Part of a small language model's weights: RMSNorm before each block, rotary positions.
Each number is 128 + 24 x the weight over its row's rms, rounded and kept within 0 to 255. Layers, rows and columns count from 0. The size above them is the row's rms in percent of the matrix's.

# layer 2 MLP gate, 832x320, rms 0.0396, rows 151-179, columns 80-159
size [ 97  96 102  93 103 104 102  98  97  96 104  96  95 105  99 103 101  94 104  97 106 110  99 101 100 116 101  98  94]
[[166 115 141 161 132 130 131 116  99 141 142 173 139 178  74 168  99 117 134 181 133 126 103  89 173 166 135 154 113 151  78  86 149 115 132 121 132 130 107 132 151 147 147 181 159 135 141 112 162 112  90 144  71 122 117 115 133 124 189 157 123 129 148 133 149 139 134  91 113 153  85 109 136  89 153 114 140  88 146 148]
 [127 143 133 139 112 125 105 120 129 106 123 139 167  88 163 149 155 145 108 154 151 142 110 133 179 159 145 108 134 138  80 144 147 161 103 138 187 162 152 162 130 112 157  87 145 121 151 157 106 123 150 156 170 120 123 155 112  94 158 154  91 149 160 149 155 136 100 168 171 135  92 172 125 118 110 101 144  83  97 152]
 [116 139 153 114  59 122 142 135 149  98 118  92 174 126 119 116 151 155 147 174  90 162 138 122 125 152 132 124 156 119 137 124 132 106 139 135 120 159 143 103 165 149 123 100 140 106 124 136 144 117 125 138 122 143 133 111  76 110 125 123 146 177 135 108 136 108 152 103 118  68 170 145 118 121  88 154  88 127 154 135]
 [142 114  90 136 137 144 125 138 136 102 157 133 150 166 105 138 127 115 159 151 154 154 138 129  91 141 124 133  91  90  83 100 143 121 135 150 124 148 143 123 169 180 160 174 137 104 135 128 163 128 167  99 130 121  89 128 129  75 127 148 107 135 135 159  83 110 133 148 160 137 168 184 159 121 152 133 109 123 100 149]
 [130 110 120  84 140 139 113 130  85 116 120 100 131 139 134 107 111 150 103 121  88  68 137 141 131 131 142  73 135 137 105 125 124 189 116 129  94 133 120 143 164 176 130 118 101 138 140 136 166 132 115 114 147 153 118  80 114 129  93 185 132  99 167 129 116 101 151 146  88 100 147  92 165 104 154 137 143 143 107 124]
 [120 138  85 127 130 123 105 135  98 160  89 136  93 154 129 139 134 129 121 118 115 142 132 101 167 108 137 130 127 139 142 155 123 131 150 151 115 158 119 105 114  96 140 139  76 133 161 155 105 130 135 114 128 124 124 148 129 123  86 148 128 148 139 139 178 110  73 153 145  92 131 129 108 163 136 141 135 155 132 116]
 [ 91 122 125 148 121 124 168 177 141 105 109 116  90 142 115 140 146 158 110 105 141 124 115 104 144 101 120 108 128 131 111 118 168 120 150 121 137 138 130  94 103 114 154 134 119 131  86  97 141 154 157 146 135 116 171 203 184 149 145 114 122 124 166 128 140 113 123 141 152 104 109 111 136 137 115 154 131 124 115 118]
 [143  74 128 136 126 124  91 125 135 154 155 119 129 124 145 128 125 142 108 165 117 167 123 148 124 178 123 145 116 121  91 109  96 126 150 159 144 124 146 152 131 169 152 130 142 131 154 163 136 127 136 109 142 110 116  92 150  80 110 108 172 107 149 156 118 110 120 140 154 136 110  89 125 115 119 113 131 137 147 136]
 [ 99 116 126 141 125 140  87 116  98 156 133 128 170 151 132 165  96 162 130 126 150 134  87 114 122 109 128 162 121  86 142 109 118 101 152 132 113  93 145 136 139  71 141 149 138 140 115 139 147 118 176 144  86 104  75 109  86 137 119 134 122  84 138 136 121 112  83 109 119 120 149  95 115 106 128 141 116 125 148 144]
 [125 131 149 124 109 141 118 161 135 141  87 111 132 147 141 139 140 101 151 135 142 120 112 156 135 154 125 115 184 120  91 124 178 131 118 145 146 122 131 164 190 131 164 101 135 118 122 148 139 139 136 158 123  88 111 162  90 168 154 141 173 123 134 126 192 129 108 129 118 138 142 146 110  99 143 123 135 138 104 143]
 [ 89 112 108 105 127 134 151 138 123 115 105 102 153  94 138 126 113 127 103 130  74 106  87 107 146 134  92 100 128 136 126  82 155 145 137 105  97 149 138 119 127  98 141 110 110 144 134 161 179 117 139 144 110  92 128 149 108 116 166 110 136 148  97 159 104 140 145 153 131 149  97 100 147  72 108 117 130 136 104 155]
 [129  92 108 140 175 144 128  60 110 147  95 118 119 122  97 107 111 145  81 166 130 126 153  97 149 136 160 127  97 129 137  91 154  96 133 140  93 106 147 145 105 170 118 113 130 129 101 134 101 109 145 116 114 133 149 121 110 148 136 110 129 167 165 124 123  98 113 109 144 139 135 157 140 132 145 161 170 143 143 127]
 [ 96 105 107 129 157 103 113 144 120 100 111  84 164 113 128 158 153 117 168 142  95 122 140 103 129 136 133 111 133 150 101 140 144 141  97 147 136 114 124 176  98 120 142 184 151 120 129 122 151 164 121 117 103 124 139 118 114 189 137 172 135 101 153 155 152 132  91 119 129 137 144  90 129 115 129  94 188 126 135 150]
 [ 94 138 147 161 134 144  91  77 140 125  86 122 141 131 151 149 147 138 135 126  96 147  98  78 187 106 112 154 105 145 162 121 140 124 142  99 139 125  87 140 170 135 173 114 160 174 139 112 153 130 118 149 168 129 160 126 116  96 124 175 114 114 128 149 127 106  95 106 137 132 144 153 156  92 137 142 162 114 164 129]
 [140  81 108 113 127 150 112 172 133 157  98 126 125 133 136 119 147 160  78 100 138 112 124 156 121 114 113 121 151 122 115 105 118 113 105 119 134 157 134 124 135 140 115 171  96 132 156 167 125  93 153 141 116 132 129 144 184  82  85 152 115 177 141 168 102  60  97 138 132 108 112  92 103 115 117 135 141 124 109 154]
 [166 116 120 134 134 144 109 141 155 103 134 150 120 107 162 143 130 140 134 140 122  95 127 118 138 111 148 133  87 100 133 124 120 128 134 102  82 153 127 170 127 117 111 140 131 147 114 120 129 129 112 124 135 100  66  94 141 105 138 155  64 172 141 153 150 137 106  82 105  87  95 144 129  69 102 110 119 153 119 159]
 [ 79 139 107 106 125 122 121 163  65 130  94 137  99 137 173 122 141 105 117  81  98 129  88 165 133 156  98 100 186 114  83 105  95 103 104 117 108 113 110 115 149 147 133 107 123 101 121 145 121 130 131 154 168 120 100  93 145 137 145 117 141 145  72 140 127 113 114 138 124 163 146 127 119 141 122 166 131  98 147 107]
 [113 120 144 137 116 142 129 153 135 110 131 129 133 141  94 127  93 122 147 107 142  80 143 135 120 137 172 136 124 130 135 106 131  98 117 121 120 134 166 146  91 130 140 129 115 120 107 114 122 133 120 116 162 138 156  72 161 129  91 126 117 128  79 134 130 117 150 139 153 151 166 121 114  99 133 123  94 137  98 100]
 [122  94 118 133 122 137 119 124 153 106 118 107 113 139 129 128 155 139 138 119 102 135 145 142 150 116 134 139 148 146 117 103 117 115 155 140  86 134 131 145 123 122 146  91 139 106 135 144  97  77  77 113 115 142 143 142 165 129 138 131  71 120 144 127 116 106 146  93 112  79 142 105 150 106 115 138 109 173 118 137]
 [135 123 146 139 167 111 121 129  93 141 111 132 161 139 104 112 146 153 136  96 121 108 152 129 147 118  97 103 128 132 162 122 114 126 108 117 112 139 110  57 136 109 114  83 118 159 146 103 178 105 144 111 132  76  83 101 163 145 177 155 141 161  95  98 174 120 112 125 122 138  95 141 109  99  72 111 166 167 116 135]
 [132 109 137 161 154 123 127 128 152 151 145 117 160 135 122 171 155 145 112 108 120 131 108 101 147 187 146 110 156 142 107 131 148 142 124 153  99 156  93 128 136 136 125 105 163 122 132 120 122  73 102 112 131 137 119 124 160 131 110 127 127 131 130 142 111  80 161 159 128 120  94 105 139 106 145 120 154 143 115 136]
 [ 99  79 119  99 161 151 121 115 141 152  97  85 152  95 139  90 108 169 111 121 121 120  27 142 155  94 124  86 155 102  96  82 158 114 113 146 136 119 156 126 163 128 113  88 193 110  76 142 122 115 142 105 151 111 163 125  88 153 133 132  81 154 143 161  91 115 158 103 132 162 144 139 157  83 136 122 136 125 140 109]
 [ 99 104 179 137  82 166 148 112 131 151 164 106 123 145 164 141  59 103 104 106 108  90 107 104 121 101 111  74  97 170 128 149 168 117 136 164 141 108 143 146 122 136 151 126 139 107 101  95 104 141 107 117 102 133 115 160 113 114 123 129 165  73 106 135 128 103 112 139 130 136 173  96 160 127 165  85 140 147 177 146]
 [132 133 126 130 174 130 125  92 111 176 121 125  85 109 126 148 129 157 157 122 174 136 154  97 107 119 140 130 117 100 101 103  67 127 136 114 105 123  99 135 122 125 104 129 123 132 158 119 134 106 146  80 114 122 132 100 106 132 133 115  99 158 154 160  95 162 163 138 127 130 142 109 109 155 163 128 123 101 141 127]
 [168 102 109 111 117 130 108 137 113 122 115 148 131 114 137 114 115  94 123  89 116 141 113 135 142 150 133 168  94 131 127 159 130 167 130 142 127 142 121 122 122 134 162 108  91 132 122 115 104 137 127 157 167  81 136 122 145 105 119 158 150 146 155 115 141 141  70 155 115 111 103 179 107 146  96 110 126  95 121 112]
 [125 121 121 173 134 183 112 131 155 143  91 144 123 147 115 133 113 105 133 132 122 149 127 109 120 139 119 127 122 146 131 140  94 104 131 119  91 123 115 161 121 120 137 100 153 114 146 116  87 141 129 135 120  99 125 160  94 158  71 163 142 133  65  94 126 140 123 161 155 170 137 102 126 198 111 120  98 136 140 139]
 [121 108 156 147 118 114 140 166  92 138 155 103 105  97 123 141  92 146 178 119  75 112 107 162 152 124 129 134 170 143 113  94 130 173 147 108 123 166 152 167 121 118 150 167  96 152 149  82 145 143 121 111 153 133 142 137 171 142 119 130 148 163  91 136 144 113 173 145 126 113 156 155 124 131 160  70 144 139  77 138]
 [146 160 126 118 137  96 137 175 177  90 112  89 125 162 123 147 120 134  94 104 149 138 142 117 159 138 116 145 131 161 133 115 117 126 125 134 114 157 120 158 154 144 121 104 152 115 119 126 126 143 102 123 147 150 158 102 132 130 158 152 142 145 137 130 124 116 128 137 134 165 123 154  84 124 113  72 112  77 124 146]
 [135  62  75 132 113 105 109 136  90 110 119 126 154 151 136 108  81 140 141 118 142 170  97 124 137 155 125 131 121 149 150  71  84 112 113 121  88 115 124 105 113 144 122 152 129 137 119 142 147 152 133 106 149 126 123 105 148 145 115 122 191 151 134 129 135  83 115 159 101 174 111  90 148 127 110 127 128 143 125 159]]
# layer 2 MLP up, 832x320, rms 0.0396, rows 151-178, columns 80-159
size [102  92 101  99 104  97  98  87 102 100 105 109 103  98 102  96  98  89 102 100 102 106 102  99 100 111 101 106]
[[ 85 138 100 120 209 109 134 105 116 166 139 177 126  98 155 121 159 128 134 112 125 121 161 135  90 162 127 132 153 112 110 116 126 144 143 130 121 148 131 126 121 142 159  86 122 153 156 156 106 148 150 167 152 138 124 160 105  99 159 102 102 136 143 153 150 136 135 135 153 129  96  96 129 128 115 122 119 107 136 117]
 [132 134 103 165 125 160 113 111 171 109 148 134 126 145 113 127 123 161 138 115 150 152 119 177 109 131 167 150 127 151  39 113 127 143 138  97 146 142 122 149 122 104 113 150 123  91 112 153 154 169 139 158 121 106 118 106 151 131 139 119 151 152 164 139 145 153 105 162 172 136 126 157 129  92 111 124 166  72  83 142]
 [114 134 122 143 151  98  89 123 126 146 150  73 106 119 128 140 130 139 128 114 116 126 127 140 123 137 113 148 125 111 125 137 154 113 133  99 135 163 117 121 155 116 125  76 148  91 164 103 127 103 111 141 152 119 117 115  92 136 109 151 127 140 174 128 131 125 157 113 114 128 179 153 132 141  81 107 132 141 134  99]
 [124 104 131 125 151 113 142 127 133 111 139 120 150 123  40 101 154 115 138  95 175 116 123 149 122 150 116 127 128 101 115 143 134 128  83 142 115 155 116 152 150 130 162 172 117 135  74 132 100 155 137 132 104 106 120  89 149  88 156 126 111 100 105 116 132 107 180 164 117 101 135  67 126 135 135 142 127  63  98 100]
 [122 140 144 110 109 127 121 123 121 152 150 120 113 119 136 123 107 132 133 125  88 131 141 137 153 125 127 117 121 150 148 156 170  99 174 121 130 110 109  95 136 121 117 103 117 108 120 153 158  95 103 117 133 104 148 139  95 104 146  99  69 145 143 125 103  89 151 101 172 124 148 129 133  89 134 136 162 101 116 128]
 [115 113 102  94 154 102 166 118 152  92 151 150 160 156 144 121 109 122 125 133 144 126 140 143 124 173 101 151 122 155 104 109 120 128 121  93 120  84 121 143  94 157 110 122 147 136  71 155 162  96  92 156 113  97 153 132 120 129 125 160 111  88 126 163 118 128 160 104 112 158 129 117 101  99 178 132 111 141 123  98]
 [130  94 149 111 157 130 109  90 115 131 121 133 108 121 132  89 133 116 141 162 152 134 116 126 110 121  96 159 102 140 110 111  84 116 153 123 110  89 124 145 124 111  93 129  88 106 139 131 142 136 119 114 127 118  93 119 137 117  99 103 129 174 128 129 112 155 116 144  44 125 145 129  98 171 105  90 140 111 127 133]
 [144 122 180 137 107 115 100 134 144 145 148 110 133 143 157 145 140 157 106 133 126 128 117 113 110 130 124  93 124 144  80  86 101  98 133 182 116 112 114 137 118 125 137 139 154 113 122 142 130 131 142 123 171  89  92  52 114  80  83 115 144 148 134 146 132 116 140 153 158 103  88 127  96 130  99 131 104 110  98 165]
 [146 140 102 161 158 162 118 135 114 165 123 116 130  93  99 117 137 140 141 135 132 189 123 156  83 149 126 130 120 173 122  88 173 100 119  95 121 132  96 158 101 139 156 153  63 129 164 138 127 134 142 132 163 160 142 143 116 122 134 127 154 154  87 115 141 172 110 135 159 111  98 179 114 144 119 136 142 126 151 103]
 [109 110 131 115 144 153 129 147 146  68 105 145 119 191 138 142 141 164 103 154 181 152 152 113 140  83 119 123 151 127 146 158 104 112 137 162  91 116 138 126 130 133 144 118 183 101 161 115 126 155 124 135 108 133 149 135  98 119 113 133 126 146 132 162 140 101 135 146 123 118 141 122 109 156 137 118  94 155 151 168]
 [144 137 130 129 135  95 159 107 133 109 100 148 103 125 109 137 108 158  95 132 162 105 114 134  99 142 122 122 117 117 133 111  71 146 142 167 112  86 142 110 109 156 138 139 118 147 121 120 112  96 127 124 184 103 158 103 145 150 122 148 125 104 108 126  85 121 103  77 153  82 110 121 142 117 146 172 128  59 135 142]
 [109 143  78 114  90 119 125 196 121 117 118 127 146  74  84 161 150  95 138 120 104 140 107 105 136 148 123 147 137 140 183 137 111 145 164 168 108 136 126  71  90 120 123 157 142 106 176  86  99 133 146 122 107 124 112 109 139 121 108 146 190 141 130 131 181 125 130 134 123 130  94 104 135 131 172  99 137 158 118 133]
 [130 106 105 118 163 123  94  94  94  86 137 127  91 120 114 135 130 113 161 108 115 119 167 144 134 134 148 109 146 119 138 150 129 157 123 138 116 105 175 160 104 131 122 116 105 169 135 104 165 143 136 134 128 115 148 148 151 149 107 100 116 153 164 170 152 115 140 120 133  93 129 134 117  93 126 123 115 161 134 135]
 [117 149  91  99 145 113 147 128 133  87 146 121 128 114 104  96 113 145 121 128 120 129 129 175  94 167 138 119 109 109  98 114 136 138 116 160 122  82 200 151 124 139  87 123 127  43 105 115 107 118 147 141 116 153 113 118 113 138 147  71 121 143 118 131 103 155 145 137 108 108 145 135 116 117 108 135  80 124 120 153]
 [128 129 107 114 144 119 124 115 136 118 143 121 114 100 145 130 140 137  89 109 105 119 142 101  89 163 146 120 119 138 166 156 105 154 116 125 108 110 110 140 118 164  98 103 109 101 103 116 137 110 152  79 139 120 116 122 126  77 111 122 109 128 139 123 136 168 110 127 154 121 156  97  74 162 169 172 108 136 147 127]
 [101 127 139 124 160 130 130 132 140 172 122 117  81 137  95 141 110 133 122 153 156 146 106 136 121 107 149 132 108 118 111 162 153 106 110 101 144 151 140 103 158 179 132 131 174 120 162 111 152 116 138 103 121 133 152 117 129 103 106 153 149 136 119 117 165  96 135 131 132 127 114 101 108 177 126 173 125 125  75  89]
 [137 141 109 103  93 132 163 124 105 166 138 149 137 129  84 132 134 134  91 135 122 134 108 136 147 117 127 134 114 133 131 134  95 136 148 117 117  97 109 141 169 134  86  82 150 164 122 126 116 114 149 115 139 119 145 146 134 157 118 117 107  95 130 124 142  98 131 180 130 101 163 122 143 129 114 111 116 124 137 137]
 [147 165  61  90 106  98 110 144 133 137 156 129  86 133 164 153 129 129 102 143 130 136  56 107 164 125  89 135 119 161  64 173  93 122 150 117 141 132  99 134 145 133 123 145 120 127 116 106 127 129 142 119 118 133 123 167 100 110 162 162 118 150 112 100 119 159 134 130 120 122 148 118 101 148 136 152 161 124 151 151]
 [ 88 136 112 161 174 122 127 140 144  90  89 100 119  81 120 105 142 147 109 132 124 158 109 101  92 131 131 105 109 138 108 119 135 154 139 140  95 141  78 134 118 144 146 194 166 153 131 156 116 139 137 149 113 130  93 117 135  99 149 118 107 148 123 120 151 123 127 135 101  74 140 144 154 172 127 121  91  88  95 131]
 [ 82 146 164 165 129 132  94 121 129 146 114 173 140 103 110 162 172 119 149  99 140  91 155 137 157 117  59 135 145 126 174 127 157 138  63 141  87 138 158 124 137 130 152 128 117 111 171 109 147  82 148 125 157 128 147 138 139 124 141 167 120 114 103 144 146 126 155 126 101 143 153 136 209 112 101 116 126 144 111 119]
 [ 99 112 154 147 102 119 137 156 168 101 135  76 127 107 138 128 114 146  91 133 108 182 122 132 127 144 116 113 129 104 142  96 133 130 108 136 135 137 113 145 115 136 135 148  98 100 126  94 137 159  96 122 109 105 138 109 146 106 173 112 123  90  74 112 140 158 165 144 129 104 119 125 160 158 127 128 154 138 132 121]
 [132 108 108 148 155 137 158  83 194 178 116  98 151 119 140 159 116 144 117 142 152 128  69 144 128 100 154 124 143 139 128 166 130 150 112 122 145 116 138 145 122 123 150 114 143 138 120 163 121 116 138 129 116 136 152 149 134 134 133 158 137 150 117 148 109  84 145 129 147 156  59 142 168 139 128 112 116 134 114 147]
 [125 134 141  93 131 123 115 142 167  99 100 111 110 101 116 144 150 113 155 109 118 146  97  98 132 115 131 125 172 121 117 135  99 135 122 145 114 159 130 136 138 110 157 146 164 111  80 172  95 119 142 177 102 113  91 103 146 130 128 160 112 145 153 143 172 130 162 134 146 139 144 158 112 111  85 116 144 103 138 103]
 [141 124 134 117 197 119 112 121 147 138 122 145  97 118 104 105  90 143 109 148 131 136 185  71 128 100 136 117 109  83 123 108  82 162 130  79 108 117 103 140 125 109  97 101  94 143 147 118 143  90 139 125  81 106 111 155 144 151 130 148 150 145 138 148 134 128 179 119 112 136 161 107 116 171 160 119 124 123 151 130]
 [102 115 118 132 119 138 121  99 151 104 127  94 122 128 115 114 126 138 108 153 128  89 109  89 131  96 119 134  96 135 115 172 112 136 181 164 109 147 124 116 126 113 127  86 109 156 103 118 123 123 111 136 142 114 131 144 194 151  89 125 136 112 105 127 103 152 124 157 119  99  89 143 140 124 153 116 123 100 139 109]
 [122 131 130  98 115 152 126 159 149 129 133 109 123 151 128 118 118 154 117 176 110 142 113 122 119 116  60  92 111 122 132 124 135 145 123 128 125 134 135 101 113 183 117 136 150 110 171 131 103 154 174  95 144  91 149 150 151 105 107 148  93 121 138  94 156 146 140 149 122 150 154 121 105 157 160 131 140 171 136 138]
 [103 149 129  90 120 126 121 170 151  98 126 116  90 148 142 134 117 134 135 126 100 125 114 174 137 156 103 134 173 139 130 135 146 182 116 137 106 131 103 180 125 144 131 138 112 123 145 144 144 106 145 132  87 132 135 163 139 128 103 128 165 119 128 137 170 106 154 155 153 139 126 108 142  90 137 113 135 121 132 118]
 [176  98 121 149 109 110 123 124 102 158 156  83  99 102 120 126 107 131 165 115 114  99 132  91 153 145 120 112 114  69 116 107  80 128 106 150 134 131 126 125 116 103 141 162 117 140 181 143 139 162 120  92 131  97 158 100 142 152  99 124 104 156 103 112 142 129 132 116 139 105 127 111 154 151 137 108 134 120 112 127]]
# layer 2 MLP down (transposed), 832x320, rms 0.0396, rows 151-178, columns 80-159
size [100  97 102  99 105 101 104 100  97  98 103 103  96  98  97 101 100  92  98  97  99 105 100 102  96 106 101 101]
[[136  80 134 142 100 103 145 159 185 101 144  90 138 118 147 146 134 139 102 124 128 160 106 133 160  71 138 138 111 103 133 165  88 108 146 144 105 115 110 135 159 103 103 148 124 103 121  95 130 109 136 105 126  89 114 119 151 148 129 126 108 125 134 100 100 127 109 158 110  95 146 175 140 107 126 123 149 106  84 160]
 [141 112 136 106 148 133 147 162 112 141 137 135  68 130 103 112  92 128 109 137  91 109 136 117 114 133  82 134 141 105 203 120 127  77 126 151 103  93 103 121 158 133 137 162 118 152 117 104  91 138 110 107  97 149 163 137 118 165 112 112 165 115 119 127  88 103 164 103  92 134 146 110 139 151 129 166  85 153 178  97]
 [137  91 119 133 137 135 123 162 113 115  92 159 103 155 152 118  99 118 144 113 160 121 156 114 132 144 146 170 142 142 126 144 114 111  74 108 133 106  83 105 119 125 126 125 103 149 131  93 127 155 131 116 135 117 119 158 125 121 144  94 118 106  53 110 152 187 114 117 134 151 113  99  95  93 175 135 149 103 107 126]
 [118 117 131 137 109 132 118 165 138 104 110 187 138 138 175 132 119 131 127 122  87 149  89 120 113  89 127 151 127 155 120  92 106 114 141 117 180  99 137 126 146 150 110  96 117 125 182 165 114 116 153 127 150 179 126 158  99 152 156 152 107 163 152 152 113 121 107  80 114 136 129 182 138 137 130 148  97 170 133 133]
 [125 141  84 141 156 110 156 130 156 122  91 101 157 138  94 122 141 127 134 106 153 152 128 102 105 145 143 157 129 143  96 105 150 110  86 118 156 120 143 135 108 120 134 148 111 156 144 130 100 128 138 169 115 114 123  91 148 140 133 145 170 158  94 140 160 145 104 129 103 133 113 151 114 176 156 105  95 176 126 111]
 [139 133 118 122 102 133  96 131 118 145  95 128 111 154 110 123 140 120 131 109 105 139 107 129 146 104 126 140 116 113 142 163 130 116 166 167 145 158 122 112 143  96 144 147 125 114 138 130  99 138 159 128 152 113 154 150 139 126 105 166 131 119 115 152 174 137 108 136 165  68 100 121 140 159 109 154 157 125 115 128]
 [105 109 143 131 105 156 168 161 173  74 116 112 137 104 129 100 104 157 102 157 135  94 143 132 159 114  88 129 153 145 152 128 131 103 158 113 110 111 136 117  82 125 142 135  97 121  97 117 140 135 121  94 173 137 124 158 136 123 131  98 169 197 165 102 156 118 106 115 119  91 124 122 136 146 122 156 124 116 125 133]
 [118 140 130 135 136 132 175 148 150  97 103 122 115 119 125 127 124 106 164 100 135 114 142 100 136 100 117 115 129 123 163 135 172 108 106  93 146 138 117 117 121 120 100 164 105  94 118  77 105 131 132 129 122 126 134 176 126 171 162 140 106 147 111 112 134 122 148  97  84 132 123 133 149 143 144 123 110 134 106 116]
 [143  86 150 109 120  86 135 116 149 138 151 160 126 159 134 123 146 107 127 122  99  71 127 141 188  95 124 121 156  92 114 169  89 133 137 150 119 130 148 102 135 139 101 127 173 116 100 132 143 143 140 109 105  86 122 129 118 119 122 109 122  85 138  92 131 113 132 143 103 155 134  88 115 116 156  98 126 145 101 145]
 [135 161 130 140 124 137 127 135 121 157 154 123 132  99 127 172 126  88 165 155 119 104 105 141 115 169 155 145 120 138 138 138 159 137 157  94 142 148 133 143 100 107 118 124  49 138 106 135 130  96 137 135 121 130 133 132 138 139 143 141 108 120 100 109 142 150 132 129 136 114 112 147 128  97  78 123 179 131  94 114]
 [103 164 124 124  74 118 105  88  94 139 130 150 146  97 140 103 144 109 160 123 103 129 143 129 134 150 148 126  93 114 181 153 151 100 121 123 117 190 145 114 147 112 121 135 105 114 133 157  92 117 161 121 108 113 143 153 133 128 142 132 136 155 118 126 116 124 136 175 153 121 106 134 118 124 105 114 114 161 120 141]
 [102 126  94 111 107 136 112 145 129 146 151  88  78  81 105 147 145  83  92 141 140 162 117  98 110 141 116 137 180 188 198 132 160 139 137 155 115 100 161 138 120 141 111 117 158 133 156 111 120 139 133 136  94 127 156 109 118 128 150 148 173 157 135 108 144 107 140 125 128 133 100 124 175 124 171  86 138 136 142 131]
 [116 140 140 124 101 125 151 192 132 149 112 118 146 144 151 119 131 124  88 121 163  84 110 117 146 110 123 131 107 108 127 130 124 117 127 108 163 142  85  82 166 124 130 123 156  79 137 142 123 109 124 140 167 141 100 100 119 140 146 152 155  87 116  93 102 162 112 127 137 188 128 120 134 136 131 142 136 111 116 132]
 [159 139 141 176  94 169 140 126 121 129 101 154  71 131 124 106 107 125 154 145 126 107 141  89 137 104  76 172 103  84  94 164 123 110 138 118 102 134  96 121 128  86 152 126 159 137 116 138 158 119 131 108 166 147 140 137 124 138 116 135 135 133 157 132 101 113  85 110 125 127 108 138 126 148 103 105 134 108 182 140]
 [108  81 133  83 101 112 135 126  93 117 115 120 139 124 137  84 121 128 151 112 167 157 137 140 127 174 113 119 151 129 165 116 129 131 101 126 123 159 141 121 110 132 148 142 107 110 102 170 152 149 119  81 124  75 128 123 139 143 133 144 168 112 157 126 169 116 122 112 136  84 145 154 123 168 128 130 155  86  84  64]
 [154 145 120 102 142 108 110  79 110 136 146 138 162 122 132  91 102 103 139  93  96  98 131 114 158 123 121  94 147 143 106 119 127 152 124 120  94 143 115 130  74 136  94 126 121 124 119 141  81 144  84 127 126 123 133 153 109 113 170 111 158 110 143 122  60 141 147 109 106 120 174 146 155 110 156 131 164  77 128 136]
 [ 77 130 122 151 165 125 122 138 112 123  88 103 101 122 171 135 117 118 153  86 138 105 109 139 139 128 119 114 151 128  84 125 131  75 109 141 152 138 136 131 118 159 143 155 151  88 118 118 115  98 116 122 151 125  95 111 137 103 144 130 152 126  91 148 133 160 165  97 136 148 101 137  98 146 156 159 132 104 131 103]
 [ 97 124 161 147 127 150 146 130 150 108 128 136 127 166 107 106 107  97 154  96 153 105 145 130 112 154 194 125 114 125 146  87 104 114 109 117 115 113 170 135  93 108 131 136  86 148 144 116 108 122 107 102 178 124 113  80 130 157 118  91 141 110 118 146 141 124 136 143 155 137 116 127  97  98 130 122 109 127 122  83]
 [129 110 135  85 141  87 125 140  94 140 156 102 115 142 146 148 138  95 108 101 148 109 118 115 189 111 121 125 156 108 108 177 126 118 107  76 120 107 172 127 135 105 116  99  87 163 183  87 120 127 120 128 122 157 153 136 135 136  86 124 149 147 138  91  97 138  91 123 151 148 148 113 131  97 134 129 137 158 128 142]
 [152 113 116 139 134 168 177 141  84 163 121  99 122 142 122  88 104 120 102 151 121 134 132 104 101 144 195 101 132 123 107 140 107 138 158 118 126  75 109 123 100 147  85 144 130 138 137 161 125 182 130 127 126 152 141  82 110 155 137 114 105 143 101 123 113 128  99 120 135  80 116 133 106 132 130 121 136 121 131 112]
 [158 186 138 117 148 154 130 117 112 159 129 170 129 144 118 136 171 100 172 140 107 131 151 163  97 124 126 154 110 167 125 142 122 107 178  75 145 128 105 110 132 106 138 143 137 135 163 145 144  89 153 117 144 140 148 165 114 177 102 176 144 167 169 146 116 115 106 115 119 152 145 111  83 148 125 125  91 120 141 122]
 [ 84 158 151  76 147 128  66 190 109  72 151 129 133 118 136 132 165 157 130  98 129 144 134  76 122  97 140 164 127 108 146 106 131 118 125 140 154 139  95  91 127 117  98 152 141 166 117  99  82 134 152 110 123 121 119  91 123 126 126 107  93 133 141 120 135 126 114 104 148 124 154 106 107 128 114 137 161 152 174  97]
 [ 97 143 136 140 124 117 113  86  94 128 142 126 131 137 148 128  95 108 102 157 114 122 160 148 123 134 143  91  98 110 119 136 170 143 142 145 115 133 138 118 102 135  91 104 136 107 160  75 112 132 122 125 131 121 121 161 139 115 125 106 132 104  96 154 130 161 110 143 143 119 157  88 152 156 155  88  93 152 129 157]
 [148 142  94 118  90 118 140 130 105  75 141 136 171 168 138 134 125 104 110 111 107 107 138 169 141 147 111  90 124 122 102 163 175 100 127 114 169 119 107 125 102 109 162 120 104  94  91 146 150 132 150 167 130 155 116 136 147 111 137 163 118 119 162 126 156  83  79 108 140 137 119 128 130  86 146 111 150 110  87 138]
 [159 126 160 109 203 145 159 143  97 146 155 154 148 131 131 147 115 112 125  90 152 138 119 181 158 140 154 160 138 136 102  72 156 106 128 118 132 106 128 130 122 119 122 141 137 131 117 119 132 107 147 145 146 124 156 124  89 113 157 192 119 138 122 122 106  84 127 129 145 162 155 139 117  98 131 141 112 166 138 143]
 [115 113 150 101 110  82 162 125 114 148 140 112 131 139 128  69 110 127 113 109 146 125 152 157 133 129 141 116 141 133 106 159 128 123 130 152 174 143 144 111 119 114 143 132 125 135 125 138 167 146 135  92 131 129 147 116 180  85 151 148 128 139 136 159  87 143 135  86 146 122 114 129 112  99 162 119 123  95 120 137]
 [133 113 118 141 124 144 140  70 142 133 115 143 171 123 136 111 140 122 108 119 156 129 130  65  94 121 161 117 100 141 152 135 127 111 118 170 146 107 131 106 114  90 127 121 133 129 100 157 129 136 137 138 149 140 120 103 113 151 121 127  84 124 120 133 127 187 108  90 102 125  87 104 124 131 126 154 137 135 112 112]
 [111 156 117 122 138 158 148 137 126 132  80 129 131 140 143 178 138 134 111 142 120 160 141 176 111 130 160 142 124 139 118 149 155  98 149  89 104 114 140 152 146  97  96 117 111 122 114 148 129 109 138 113  89 143  94 154 106  99 129 108 147 104 182 151 135 119 109 136 114 151 120 119 113  96 112 149 111 153 127  75]]